Part of a small language model's weights: width 256, 317M tokens.
Each number is 128 + 24 x the weight over the matrix's rms, rounded and kept within 0 to 255. Layers, rows and columns count from 0.

# layer 4 MLP gate, 704x256, rms 0.0507, rows 643-651, columns 0-255
[[134 141 148 150 131 136  83 124 114 156 122  66 106 137 162 160 174 124 152  87 161 106 146 116 152 147 107  63 137 138 145 171 138 140 116 134 109 101 103 117 125 116 146 133 135  85 124  99 102 126 115 106 131 167 100 127 149 116 131  93 122 115 123 109 113  88 136 106 123 101 104 140 153 128 160 141 110 128 140 142 139 124 150 158 142 107 159 114 143  95  96 111 107 151 105 109 153 154 112 150 164  99 107  97 119 131 111 110 126 152 132  99 149 121  75 148 170  78 123 183  96 142 127 130 134 156  87 175 170 133 106  90  93 168  98 124 112  76 144 124 148  94 143 118 164 155  64 143 120 123 115  83 112  83 103 148 121 128 107 113 122  89 139 131 106 137 118 174 103 119 121 139 131 127 165 144 100 117 156 178  97  79 115 158 113 156 140 147 137 158 140 138 100 139  87 133 138 135 178 132 139 157 122 137 151 156 120 129 132 126 147 178 134 153 145 149 136 143 127 178 149 100  89 102 139 143 150 124 132 139 128 117 139 107 142 158  96 148 163 134 116 156 141 106 123 114 147 113 107 132  80 109 141 113 134 141]
 [138 155 166 158 102 120 111 173 122 165 140 103 122 173  99 143 155 110 103 106 108 125 101 120  92 120 119 132 113  98 108 134 110 123 156 117 144 128 137 130 151  98 139 125 151 123 107  94 103 144 147 171 127 103 120 150 149 112 146 117 155  84  98 143 152  78 149 111 161 176 104 130 138 119 121 103 136 127 122 138 144 151 116 111 170 171 142 139 138 139 161 105 172 145 127 141 138 118 144 161 177 138  95 125 119 103 124  95 165 145 156 132 143 166 136 142 137 119 171 137 124 125 143 129 151 152 129 135 107 159 136 150 128 156 142 181 157 127 173 128 106  84 164 114  87 113 117 147 142 101 135 117 124 139 114 153 130 125 134 138 147 124 160 131  88 176 128 149 134 101 119 148 137 124 142 156 111 132 129 154 144  98 117  99 143 137 115 134 118 161 134 145  89 135 134 110 127 114  87 153 146 127 147 189 133 154 160 144 129 136 133 129 146 131 102 118 138  91 129 113 110 137 128 145 107 150 141 126 189 143 121 148  89 125 109 152 127 111 103 134 117 135 120 146 123 165 141 136 149 116 109 173 122 134 127 137]
 [123 134 156 126 172 130 125 138 113 164 136 118 129  95 115  92 128 106 118 117 123 112 154  84 120 154 134 143 135 145 106 183 128 150 145 136 155 102 128 105  93 148 107 122  94 138 136 126 135  95 170  90 130 169 163 127 112 124  98 109  97 141 118 134 137  95 127 136 205 112  96 150 135 114 162 159 180 126 157 131 102 121 106 178 114 130 115 135 107 128 149 115 163 177  96 136 183 109 115 178 135 113 144 150 112 134 120 102  71  99 130 122 139 145 165 146 148 104 160 106 140 112 126 182 143 135 162 129 106 102 128 137 160 108 134 153 116 134 191 145 134  84 151 133 136 102 145 118 156 124 106 132 124 113 101 160 121 145 124 155  84  99 128 185 154 139 100 120 109 148 158 100 103 120 130  87 114 111 120 129 164 155 154 138 121 107 141 148 112  86 111 160 145 113 163 171 139  93 143 132 116 137 135 122 144  97 125 143 116  97 146 161 122 141 108 132 167  92 165 129 139  90 140  86 123 158 116 138 141 163 115 137  91 107 126 161 122  77  93 164  81 158 134 137 163 132 170 113 135 159  82 122 157 132 109 114]
 [110 100 157 188 163 134 124 118 115 125  99 102 126 126 154 115 126 140 192 123 135 170 140 109 132 137 120 143  98 148 133 133 126 135 116 138 104 136 135 118 156 162 143 122 136 135 112 136 112 130 118 123 145 146 137 104  78 140 116 146 114 167 104 134 100 128 110  90 131 166 138 148 173 117  75 140 137 138 111 132 154 130 115 135  99 112 157 196 120 112  95 113 138 126 144 147 140  95 171 130 115 125 105  93 158 156 162 169 118 124 125 124 161 169 100 108 155 166 151 106 131 141 134 117 100 160 147 112 127 136 119 183 120 115 157 157 126 121 163 163 164 102 125  99  91 139 127 156 138 136  97 135 118 104 150 132 117 115  84 139 122 134 140 120 145 157 152 138  63 126 131 164 161 141 129 132 103 100 144 166 113 135  97 127 163 105 155 138 145 148 148 130 128 154 116 134 129 129 109 105 139 131 100  78 138  90 168 126 159 146 139 177 113 115 137  83 123 150 137  81 144 140 125 137 148 105 146  84 151 105  79 184 152 115 142 137 161 191 170 125 143 144 142 169 162 103 139 108 117 112 134  85 159 140 145 156]
 [166  66 104 129 144 128 137 137 131 157 154  97 118  83 112 125 116 150 138 129 169 134  69 142 142 139 140 153 163 152 123 113 135 136 129 145 107 141 123 104 116 119 149 136 106 128 143 121  70 149 143 107 132 110 132 171 122 160 115 127 159 180 114 185 112 136  80 161 119  84 172 103 126 136 128 132 116 165 130  89 159 141 146 119 160 122 137 143  93  98 141 143 142 158 154 117 142  95 138  74 122 114 127  82 139 126 121 117 202 101 143 132 146 148 114 160  56  98 150 181 108 110  89 114  91 106  90  95  90 106 174 148 126 134 122 110  89 135 143 119 150 168 122 107 116 175 117 120 129  84 111 144 158 126 144 177  86 157 115 137 112 166  95 141 195 155 116 125 120 138  92 140 112 130 142 138 109  95 124 137 130 146  96 177 135 125 132 101 135 111 137 154 128 144 148 101 127 126 136 152 149 119  89 106  82 175 125  93 116 119 111 177 166 124 162 115 105 133 158 120 131 162 136 128 130 132 103 130 124 102 129 156 144 131 112 160 132 148 109 116 119  98  92 147 126 153 134  95 123 115 154 189 109 140 128 112]
 [116 152 124 113 141 138 117 141 131 153 129 122 100 128 133 110  93 102 165 145 135 106 150 104 107 166  61 158  92 168 156 143 137 125 134 107 147 137 119 145 144 114 157 158 122 143 151 136 166 146 120 156 112 171 108 139 112 125 114 123 143 110 163 154 117 156 150 132 145 157 141 148 184 155  95 116 161 128 152 150 137  95 157 125  81 121  80 199 153 102 114 162 114 182 130 128 139 137 109 146 154 136 132 107 155 103  97 154 129 116 151  95 173 107 136 117 146 178 125 135 150 183 168 125 100 141 128 148 131 101 150 135  92 148  88 112 112 151 123  76 138 140 149 108 109  90 127 174  78 125 136 110 141 125 117 120 168 138 133 109 176 120 108 119 119  85 126 131 111 156 163 121 143 136 143 146 133 180 137 154 175 131  81  94 173 113  98 116 125  99 105 100 109 148 164  89 111 158 124 166 136 148 173 103 122 132 147 136  94 117  96 115  82 111 135 158 141 134 134 101 117 144 128 109 137 133 111 122 131 177 112 150  99 117 146 107 136 110 156 121 186 114 143 152 160  85 155 126 128  96  91  80 145 171 116 145]
 [175 145 128 127 147 154 155 103 108 147 117 126 116  87  84 118 182 142 130 131 155  97 127  69 132 159 108  79 102 120 109 130 128 167 143 117 110 119 115 136 121 145 114 158 122 117 133  93 137 165 105 140 153 142 115 118 153 166 117 130  98 114 127 123 114 155 123 138 119 101 124 114 143 153 113 127 105 132 112 149 145 109 109  99 118 132 166 133  95 130 103 111 180 111 142 186 153 134 173 138 159 182 144 118 122 154 104 119 128 139 151 103 166 109 141 170 126  97 116 107 123 109 131 106  93 138 178 155 119 111 157 145  64 141  80 124 172 128 126 123 151 142 124 130 116 131 138 127 152 134 115 127 113 127 141 164 142 165 116  99 125 143 144  99 136 120 149 144 135 107 104 159 119 152 141 116 169 130 114 111 139 171 158 125 147 167 103 160 109 165 129  95 112 120 142 119 108 124 146 129 123 139 107 132 170 114 156 109 101 137 143 132 136 119 146 143 127 114 143 120 126 175 132 142 158  82 149 159 133 147 128 185 123 108  96 170 132  93  99 160 111  99 146 206  77  67 102 126 125 131  91 124 184 120 136 111]
 [143 173 121 122 112 133 117 102 138 101 131 112 137 140 140 181  96 107 152 144  80 123 118 146 144 138 127  97 107 160 174 121 155 105 113  99 128 124 142 121 152 116 122 163 113 117 139 161 101 124 154 144 123 111 120 138 112 124 143 134 178 152 106 153 128 134 148 112 130 112 131 109 133 132 181 141 123 140 107 156 119  76 149 162 121 129 143 103  91 141 134 126 130 138 111 135 111 114 167 157 162 140 137 108 119 144  95 127 145 118 133 113 161  95  65 145 178 132 100 134 101 115 158  85 139 135 101 155 127 125 123 149 137 181 128  97 125 143 131  98 140 141 176  87  90 111 109 148 140 119 100 120 103 139 133  71 130 175 133 150 147 162 106 127 124 184  94  57 153  83 148 118 118  99 157 121 121 128 142 112 141 141 137 113 128 114 141 169 168 122 187 141 100 153 108 116 105 117  66 154 139 122 120 125 124  54 118 124 143 147 140 112 129 137 148 126 182 121 128 127 148 152 110 122 104 119 120 148 111 121 125 155  46 138 106 153 109 132 150 136  66 131 155 124 166 118 139  79 116 137 137 150 148 125 160 118]
 [125 122 158 158 141 136 120 158 138 165  85 111 103 126 162 101 124 117 147 151 148 117 117 105 124 150 110 110 139 136 139 125 135 157 109 104 105 110 129 147 124  83 126 135  99 129 148 169  91 141  60 127 156 121  92 113 109 168  99 106 111 135 163  86 109 104 153 139 144 178 157 158 181 155 123 109 133  82 167 174 137 137 154 121 107  93 140 112 168 145 109 147  83 141 173  86 134 160 130 110 120 121 115 133  95 158 167 114 154  91  95 120  88  98  98 113 153 152 129  56 137 186 125 131 128 107 160 121 132 162  99 103 144 149 122 100 119 107  83 167 119 114 128 139 161 121 139 150 123 104 147 101 114 149 128 136 134 140 128 146 112 130  93 131 146 151 108  98 130 117 141  88 150 125 134 105 112 107 148 180 117 121 136 118 125 145 127 109 118 147 155 120  89 153 159  94 129 135 139 104 114 156 136 159 113 123 101 138 106  82 103 124 122 140 129 139 137 105 159 148 173 143 162 164 177 146 124 140 114 154 110 100 144 152 163 119 101 120 131 141 130 152 136  93 166 144 124  72  86 133 167 141 110 137 154 106]]
# layer 4 MLP up, 704x256, rms 0.05, rows 643-651, columns 0-255
[[166 159 113 126 148 107 147 147  83  95 114 172 112 170  87 117 121 109  78 157 151 105 130 100 123 150 118 113 144 145 119 109  96 148 123 131 137  92 166 124 131  62 152  95 131 115 125 175 157 106 141 108 115 120  94 121 120 130 121 126 152 115 133 166  74 166  78 115 114 120 149 153 137  99 114  85 116  96 191  71 119 126 156 154 124 118  91 126 140 108 128 112  99 130 144 133 115 114 150 165 107  93 123 145 148 115 103 151 105  93 135 110 126 149 131 156 121 142 103 116 103 180 127 143 166 139 108 146 146 113 171 116 166 138 117 162 135 146 137 127 118 145 118 141 136 131 135 161 141 134 139 155 141 155 134 149 130 114 151 138 129 137 117 175 144 128 173 107 124 131 112 122 102 169 179 134  99 129 107 108 115 120 128 100 127 126 107  97  87  77 116 125  86 158  73 127 157 123 101  86 115 114 110 147 128 164 119 141 109  91 134 141 136 123 142 129 117 103 130 152 172 125 161 151  99 123 112 136 115 186 126  91 154 146 125 129 134 108  76  98 140 118 150 127 130 133 202 133 138 156 137 132 139 143 133  91]
 [101 172 127 175 148 145 155 156 116 140 153 111 141 171 138 140  90 163  81 115  90 160 120 124 164 166 167  86 161 136 160 122 116 139 101 129 143 154 124 159  95 129 107 126 124  94 145 159 141  98  95 136 142 163  92  94 146 105 153 101 171 131  98 117 110 134 108 127  90 106 123  98  82 144 138 159 143 129 123 113 147 117 127 128 120 121 175 104 125 126 131 110 134 116  94 130 115 126 106 136 112 140 144 163 114 116 130 170  96 152 136 137 156 107 125 162 125 126 128  99 169 138 133 146 119 130 148 130 144 125 121  89 122 131 106 110 124 157 172 152 166 110 134 136 148 137 145 146 114 142  92 169  98  96  97 126  96 102 159 110 113 121 108 108 116 139 184 172 138 117 110  96 148 115 125 105 118 170 163 154 144 141 117 146 154 132 132 129 124  92 106  76  99 129  77  81 152 137 177 100 137 121  97  95 150  81 141 117 116 120 114 103 117 136 153 140 122 118 152 117 120 131 129 155 150 151  83 135 114 169  92 132 112 102 115 161 184 145  81 141 129 129 157 102 148 140 134 138 126 147 103 173 125 125 105 121]
 [141 159 149 102 113 101 125 133 109 122 145 134  78  63 144 119 148 148 110 124 120 152 190 118 144 172 168 136 107 111 151 143 145 137 124 143 130 113 114  97 120  84 141 155  98 140 108 193 135 146 141 122 100 136 126  75  92  95 150 137 160 120 130 119 111 115 115 120 182 175 124 143 129 122  99 121 110 144 155 117  87 164  81 200 169  67 163 141 126 145 157 110 117 130  94 111 126 106 109  93 160 160 113 150 141 120 106 127 130 150 121 161 143 104 135 148 102 127 106 110 159 123 126 121 150 161 110 133 114 125 155  99 152  93 132 128 128 154 123 134 155 108 155  96 134 119 126 138  96  88 109 169 150 142 143 179  84 125 163 144 128 105 121 135 129 173  91 179 183 195 119  90 129 150 156 142 103 107  88 152 132 115 115 112 145 130 151 125 172  74 190 151 175 117 139 101 150 119 153 147 145 118 138 105  89 100 139 134 127 106  95 129  94  93 115 105 131 132 149 119 115 137 126 115 132 144  88 156 141 145 109 151  99 117 130 183 104 115 148 137 105 132 176 116 131 124 137  83 170  97 104 142 137 119 117 140]
 [115 139  70 127 134 139  99 129 119 100 127 146  99 100 134 140 136  73  95 127  93 113 110 123 158 105 134 129 118 128 135  87  90 116  93 119  84 177 137 143  93 130 108 116  89 129  96 140 176 183 123 132 103 142 134 149 175 138 165 164 125 117 140 144 116 159 135 130 133 111 115 138 118 131 158 134 149 175 131 127 113 137 137 141 125  89 119 128 132 111 113 158 140 129 138 126  87 150 116 100 151 109 128 117  99 203 113 133 120  96 114 127 112 135 133 118 116 144 137 113 132 130  86 142 174 173 139 126 147 102 148 113 128 117 113  67 172 117  94 158 114 108 153 112 140 136 135 124 157 149 132 145 121 118 112 146 108 142 106  92 133 136 148 120 117 112 154 152 144 167 126  78 115 134 140 156 154 121 128 125 141 112 147 171 151 101  91 127 106 112 108 111 168 104 127 111 146 109 113 136 113 137 161 151 118 153 102 164 105 130 125 157  88 120 139 109 114 139 127 118 151 124 136 134 154 146  97 178 130 121 150 125  90 146 105 131 114 161  84 137  82  84 145 121 134 157 125 125 130 103 143 107 111  96 135  73]
 [167 128  87 129 151 164 148 141 124 116 127 110 130 135 139 116 134 137 120  79 155 118 180  90 121 186 135 153  93 128 102 104 142 121 147 142  71 177 101 122  74 107 138 102 155 116 102 115  76  97  87 171 180 100 116 108 187 123 124 140 130 110 160 114 133 144 138 145 126 167 105 167 128 168  96 127 167 145 147 147 111 120 153 137 137 119 106 132 130  85 118 101 121  84 142 124 119 110 123 160 147 147 138 134 126 156 166 120  96 144 126 127 139 174 142 103 137 147 128 114 172 111 128 143 127 140 141 110 152  46  41 117 101 160 136 139  97 155 146  95 157 136 150 142  97 144 158 144 101 128  91 117 146 163 113  96 142 117 112 108 142  99 165  99  84 129 132 169 142 118 133 142 130 170 124 144 140 162 141 127 116 105 102 125 128 164 135 145 119 128 116 153 149  97 124 124 117 118  31 178 129 123 160 191 104 132 149 136 133 152 129 185  94  99 110 166 153 119 148 121 129 138 100 152  88 151 154 146 134 136 139 139 103 156  96 136 147  98 139 150 168  91 141 168 156 169  85 103 138 136 112  68  90 168 127 104]
 [108 177 143  79 125 120 100 156 128 179  87 123 100 139 113 111 126 157  97 117 144 141 113 125  94 163 111 122 133 123 102 139 101  91 107 136 124 154 156 107 128  73 140  83 128 112  88 140 130 149 133  97  84 129 143  92 149 143 171 107 133 168 118 130 152  95 145 118 130 132 129  71 134 152 165 108 156  83 132  91 126 114 121 133 133  90 117  66 119 138 123 104 126 142 130 140 162 139 149 127 121 121 124 125 118 151 126 144  94  69 181 116 122 100 148 138 136 124 110 109 152 101 163 101 122 127 121 130 133 160 147  94 154 159 105 124 115 119 106 130 162 128 143 117 141  85  68 121 126 103 129 132 140 132 146 135 128 141 199 128 102 126 147 117 130 164 115 138 121 145 119 160 133 160 120 170 105 109 118 163 122 165 118  86 129 163  90 109 117 155 145 120  93 165 137 136 154 110 104 131 125 162 163  96 116 150 165 123 140 146 122 158 139 132 152 138 128 155 133 138 154 190 124 170 126 142 101 183 118 109 127 163 128  92 124 131 133 137 145  99 121  97 115 109 177 106 129 106 144 127 180 156 154 173 101 134]
 [134 116 108 132  90 151 129 120 106 111 150 117 130 108 113 120 165 103 131 153 138 121 100 136 135 122 143 147 103 117 128 143 128 144 127 119 125 154 111 158 139 111 157 176 120 102 159 167 143 124 168 147 107 104 151 156  93 135 117 107 148 140 136 127 124 135 123 120  99 124 169 152 116 121 141 145  96 162 123 117 150 106 110 123 102 114 134 127 124 124 105 114 129  98  91 123 141  89 121 170 163 108 110 147 139 139  79 110 103  97 155 130 166 102 166 144 127 102 126 153 123 118 123 156 125 111 134 134 151  85 146 153 116 154 108 104 145 109 137  97 156 119 163 189 170 135 145 108 124 148 120 117 169 156 154 146 145 128 164 110 106 164 130 114 145 117 163 109 124 126 156  86 142  82 145 123 166 120  98 158 131 152 165 156 179 103 132 119 150 181 126 127 149 122 111 143  78 129 131 129  93 124 124 165 170 156  83 139 151 120 126 139 116  88 157 117 140 145 168 117 142 113  94 131 116  48 139 118 137 139 178 139 157 131 133 107 114  65 142 153 150  93 173 125  77 156 118 113 115 115 126  94 103 129 131 123]
 [188 132 103 129  86 131 127 117  99 126 125 150 142 128 152 104 143 120  96 156 141 121 128 141 120 152 143 102 100 149 116 147 147 134 150 148 148 113 105 116 144 111 150 141  97  87 159 137 121 164 108 102 127 128 128 148 116 134 107  91 113 150 128 130 122 108 136 124 109 131 145 124 133  86 127 184 101 116 103 133 141 121  99 179 136  99 114 134  94 118  94 148 127 127 105 153  95 174 147 142 111 166 123 112 141 120 133 108 142 149 124 127 136 120  96 144 212 124 122 156 172 188 109 116 134 151  99  97 124 121 179 135 121 136 109 131 100 149 100 102  81 121 109 189 119 142 115 143 144 141 120 169  80 106 139 123 118  76 124 142 148 137  97 125 129 154 138  98 132 166 123 114 151 174 185 116 113 162 107 120  97  97 133 146  82 104 135 176 174 140 125 146  86 121 172 128 147 113 125 187 128 163  77 133 148  93 155 136  97 129 147 130  95 123 139 132 108 146 107 150 114  98 169 152 120 122 131 117 126 125 131 167 104 107 129  98 123 132 129 124 143 142 136 124 109 124  99 121  77 141 105 143 137 121 143 108]
 [ 87 143 172 148 156 124 141 157 129 141 136 184 135 148  66  80 135 121  82 118 109  90  92 131 104 109 119 105 176 120 127 102 139 100 113 114 161 114 147 162 117 111 130 195 139 120  70 122 103 105  82 109  94  99 129 128 115 159 128 110 136 113 168 159  63 112  80 124 130 203 114  86 144 171 149 153 111 122 140 123 115 138 129 112 128 120 123 154 125 126 147 158 150 140 129  70 125 160 119 124 122 107 114 109 138 125 141  87 142 130 141 127 121 142 157 122 101 146  99 137 124 153 126 169 140 140 140 132 121 115 142  62 142 105 161 119 136 116 131 144 115 105 143 105 188  96 144  93 141 150 157  91 156  72 131 119 141 126 116 139 150 103  80 118 104 144 143  93 150 148 153 141 160 128 126 137  80 140 123 141 119 134  99 148 107 105 120 105 177 107 147 135 117 112 121  89 140 149 106 124 107  89 128 155  89  66 122 136 121 114 144 124 140 110 161 112 121 114 123 161 115 147 143  90 117 100 105 140 112  83 122 105 134 120 114 137  77 116 120 127 149 136 154 112 124 123 126 107 136 119 139 134 182 135 135 162]]
# layer 4 MLP down (transposed), 704x256, rms 0.0503, rows 643-651, columns 0-255
[[108 129 100 100 128 118 132 117 186 126 175 100 137  83 136 110 116  42  91  88 158 135 123 143 139 143 115 152 118 104 135 114  79 128 124 166 138 132 141 149 148 121 108 112 156 138 142 108 163 162  86  58 116  95 139 149 144 105  95 118 137 137 114 131 127 145 115 123 101  62 131 121  86 127 113 111 150  66 111 111 143  97 125 163 129  76 169 166 164 114 120 178  72  67 141 134 171 182 128 134 120 154 104 130 133  97 113 132 136 117 168 116  97 131  97 106  87 124 110 174 137 119 148 127 149  94 143 140 157 114 129 162 152 155 148  77 114 166 151 139 123 175 119 142 125 129 139 155 158 142 151 124 123 109 123 141 120 104 139 149 146 138 108 150 103 117 114 134 133 125 122  94 119 118  89 112 131 113 139 151  98 124  99 115  97 131 144 134 104 115 109 141 123  98 128 116 131 157 100 144 130 103 125 148 145 141  87 156 101 141 161 101 187  75 133 156 133 127 142 121 131  89 156 139 119 116 104 149 145 184 126 101 173 103 123 142 119 163 107 103 139 123  93 171 154  71 136 157 124  92 170 103 149 135 146 115]
 [ 68 144 150 114 108 110 108 130 122 145 137 140  99 154 138  84 103 148 124 112 157  93 102 160 142 159 134 150 127 122 137  56 106 126 128 155 132  86 149 161 115 134  98 108 112 122 126 123 103 169 107 187 130 101 125 116 136 172  96 127 145 148 109 109  56 168 133 150 160 110 117  93  76 128 180 107 161 133 145 133  97 129 129 132 119 118 137 112 114  99 129 131 167  91 162 127  83 102 142  84 122  69 140 111 120 138 152 126 119 111 129 180 128 175  86 157  91 135 163  98  98 134 114 139 110 183 131 136 115 130 139 186 171  94 133 112 112 140 142 151 101 120 119 165 158 134  98 122 124 156 152 106 144 114 152 173 151 140  98 148 101 118 166 161 113 123 117 119 102 114 134 122 144 136 119 118 128 120 119 120 158 103 110 122 139  98 133 133 140 115 124 143 129 122  74 145 133 112 137 128 143  94  85 136 126 117 132 138 127 108 111 171 131 124 144 137 193 158  96 102 155 169 115 147 146 119 154  70  90 145 134 127 118 111 128 143 146 131 154 102  78 149 121 133 113 135 126 145 171 156  90 151 133 130 107 110]
 [105 158 121 134 128 126  82 117 157 108 108  98 113 110  99 143 122  93 116  71 127 139 165 116  99 167 151 141 137 116 124 139 142 150 119 153 162 110  99 123 100 129 158 124 118  80 131 119 141 151 134 130  99 163 140  99 106  94  95 157 200  98  87 109 136  96 122  79 145  92  83 134 120 147 155  98 185  76 166 145 122 162 153 136 110 117 157 125 155 151 138 149 172 123  95 129 100 124 122 127 152  92 157 131 144 169 136 123 119 119 131 164 151 110 126 166 122 113 153  94 153 109 139 127 111 157 133 111 129 101 160  88 159  69 120 116 126 211 192 148 113  97 105  98 135 118 150  77 144  81 119 104 121 112 133  80 133 130 116 127 131 106 112 186 170 134 108 197 140 134 134  60  96 142 145 143 124 100 122 164 146 145 151 138 176  96  99 141 144  74 139 166 146 117 157 142 134 140 130 106 138 142 128 133 117 146 137  98 117 113 174 138 123 157 141 124 135 133 120 152 135 111 136 126 135 145 145 144 116 166 124 112  99 120 113 129 121 138 176 140 107 111 154 155 131 132 166 122 155 129 109 127 142 119 112 143]
 [119  97 144 141 154 147  94  84 104 104 151 155 125 134 102 148  92 100 128 138 129 115 152 138 159  96 123 141 109  84 110  88  94  84 136 176 149 181 116 160 126 125 119 128 124 163 159 100 140 138  97 143 118 147 110 149  83  75  81 128 142  55 118 190 100 113 160 154 145 117 141 129 156 138 102 109 138 155  91 106 106 115 134 153 135  94 153 169 119 134  92 123  80 103 159 111  52 107 128 131 145 139 144 154 125 157 169 143  83 133 142 117 106 147 139 138 121 143 135 129 107 110 154 104 172 105 128 122 127  93  96 140 115 143 157 125  93 119 127 136  80 114 129 120 108  92 134 113 133  94 100 128 135 138 163 111 121 170 183 105 137 112 115 182 113 119 139 153 149 182 117  80  99 145 116 147 117 167 141 123 149 136 102  95 132 159 105 176  96  86 117 173 177 129 159 136 144 125  92 128 140 163 107 135 123 146 101 124 101  94 140 133 155 113 147 146 134 157 126 117 121 156 161 148 148 122 101 146 153 131 136 113 136 118 149 139 178 184 120  95 135 121 107 153 130 141 105 140 137 137 129 122  96 120 138 126]
 [ 92 106 158 129 150 118 145 106  88 121 131  96 112 109 125 121 150 109 141 110 122 120 134 106 160 148 134  95 120  72 125 109 111 156 115 167 174 139  64 158 112 124 154 124 161  63 163 138 118 158 134 142 119  99 106  85 127 114 107 121 136 143  94 132 160 114  84 146  73  99 114 180 128 103 118 133 124 158 124 130 121 128 105 135 104 162 125 156 151 173 142  97 130 149  89 126 149 167 147 105 106 143 162 128 105 132 107 143 114 151 169 138 164  99 156 125 120 141 144 113 124 159 131 130 121 104 157 102 141 116 145 152 132 100 133 118 115 133 151 131 104  85 131 161 174 127 121 113 119  89 171 103 148 126 107  84 117 110 140  88  88 153 101 130 102 161 128 163  94 128 133  97  95 129  89 127 105 105  88 112 124 119 116 141  75 140 128 106 126 127 127 128 123 190 116 123 140  94 114 106 153 146 136 117 146 130 119 153 120 162 124 108  88 158 118  76 140 150 129 154 112 153 160  93 145 158 151 125  89 114  87 134 108 127 142  93 152 131 151 114  88  93  73 144  92 117 153 144  74 120 146 102 131 114 121 129]
 [ 86 140 124 180 125 145 137  94 121 122 186 128 148 124 121 113  91 114 106 128 140 143 114 107 123 147 134 190 140 165 148 143 124 144 115  95 135 142 119 141  96 107 126  88 130 105 133 108 136 126 126  96  85 120 115  91 118 133 129 152 149 109 123 162 107 101 112 125  89 115 114 161 100 166 155 131 127 137 104 141 101 128 132 126 107 139 155 117 137  89 124 141 135 125 105  95 102 146 113  87 143 136 151 113 119 134  85  99 119 141 136 103  72 147 112 144  89 172 163  79 134  80 156 111  96 115 131 104 142 152  68 112  49 178 104 162 125 164 118 132 155 114 138 102 107 110 106  96 149 140 156 129  87 105 127 135 106  62 115 163 130 138  88 141  92 126 146 114  81 137 150 112 132 119 117 136 114 122  75 159 132 120 128 156 152 166 143 131 104 144 128 117 120  79 142  87  90 122 148 105 119 109 111 125 103 129 135 137 148 167 140 125 119 123 129 109 142  86 146 114 138 185 147 147 112 129 128 123 107 143 121 192 141 118 112 164 120 204 124 154 125 122 139 143 107 122 133 183 130 154 156 149 140 126  93 154]
 [124 113 114 117 115 134 149 126 159 120  93 111 121 105 113 119 167 137 122 133 117 118 150 159 140 150 118 131 144  86 127 126 117 151 129  98 103 144 113 125 152 131 122 156 163 122 129 119 142  92 123 148 175 132 158  98 126 146 143  92 104 125 161  99 127 135 137 125  91 166 103 142 168 141 113 171 125 151 131 132  94 122 119 158 166 134 132 124 194 100 103 157 125 136 151 146 181 135 143 148 123 159 108 102  99  74 143 127 130 121  95 117 149 125 187 128 138 124 160 121 131 118 105 143 130 134 122 135 117  92 113  83 124 134  99 114 123 126 127 130  95 108 124  97  59 167 141 130 121 129 121 106 132 151  99 159 170 130 147 156 130 104 155 120 186 170 161 124  91 102  62 104  89 128 142 152  99 116 130 132 115 110 185 154 104  94 140 136 170 147 130 158 114 123 160 126  85 131 135 138  81  76 156 157  93 145 121 166 112 101 117 128 174 152 155 123 147 119 165 148 127 164 163 158 113 121 146 124 129 128 156 102 144 128 131 156 147 115 137 152 142  99 139 118 118 115 129  51 138 159 119 121 139 112 133 133]
 [117 115 126 136 103 167  97 132 116 141 104 107 115 153 116 155 125  96 137 137 147  63 153 160 123 156 124 156 137 118 111 146 142 120  76 138 112 150 105 119 164 133 115 117 128 136 130 127 144 170 123  77 133 100  88 160 109 147 102 160 165 117 151 124 125  66 143 163 143 160 136 145 116 142 115 169 105 198 143 143 166 148 137 145 159 117 134 133 108  91 154 118 113 130 110 123 104 114 148 130  74 144 123 103 145 123 114 125 131 152  92 119 143 122 173 121 156 114 114 120 119 202 142 132 139 137  97 144 126 123 128 148 125 132 155 137 135 143 129 124 105 114 104 128  92 131 137 175 155 128 132 123  89 111 120 111 147  80 146 155 123 126 111 157 113 155 125 138 162 108 151 182 121 127 113 111 136 124  95 135 132 134 112 134  88 171 122 120 141 101 149  81 107 138 128  87 131 102 123 160  96  96 137 122 160 104 156 150 141  99 160 116 151 147 166 132  84 180  96 142 128 136 150 150 112  91 133 135 119 127 113 134 147 173 120 111 159  66 102 157 175 139 147 130 140 152 117 154 133 168 127 102 113 132 146 144]
 [126 139 160 172 126 138  93 129 135 165 147 146 135 207 134 138 177 112 112 115 122 113 125 132 131 113 127 174 177 142 118 134  85 118 165 137 111 131 135 164 114 136 104  97 136 136 139 159 192 109 122  73  97 147 145 139 139 105 110 145  87 146 118 149 141 155 136 170 128 159 106 174 125 126 136 126 124 120 148 138 133 144 130 132 128  78 167 105 151  99 117  75 148 112 157 120 104 153 170 107 161 117 130 118 157 121 139  62 154  83 121 103 165 133  94 125 153 126 159 140 165 118 154 110 129 121 149 127 152 135 113 173 133 122 119 162 131 116 154 121 164 103 144 117 125 105 129 113 114 165 154 117 118 143 145 130 135  88  86 155 158 134 120 106 143 147 103 146 127 136 111 136 112 115 161 115 137  89 139 161 145 106 111 123 152 138 118 110 132 108 116 134 117 130 135  95  70 159 120 104 125 146 147 169 160 113 149 154  94 160 152 167 122 120 137  90 124 130 150 101 122 122 135 158 123 116 125 132 136  86 134 105  77 135 168 136 142 108  81 118 194 152 137 139 155 140  60 127 145 144 113 111  87 119 158 115]]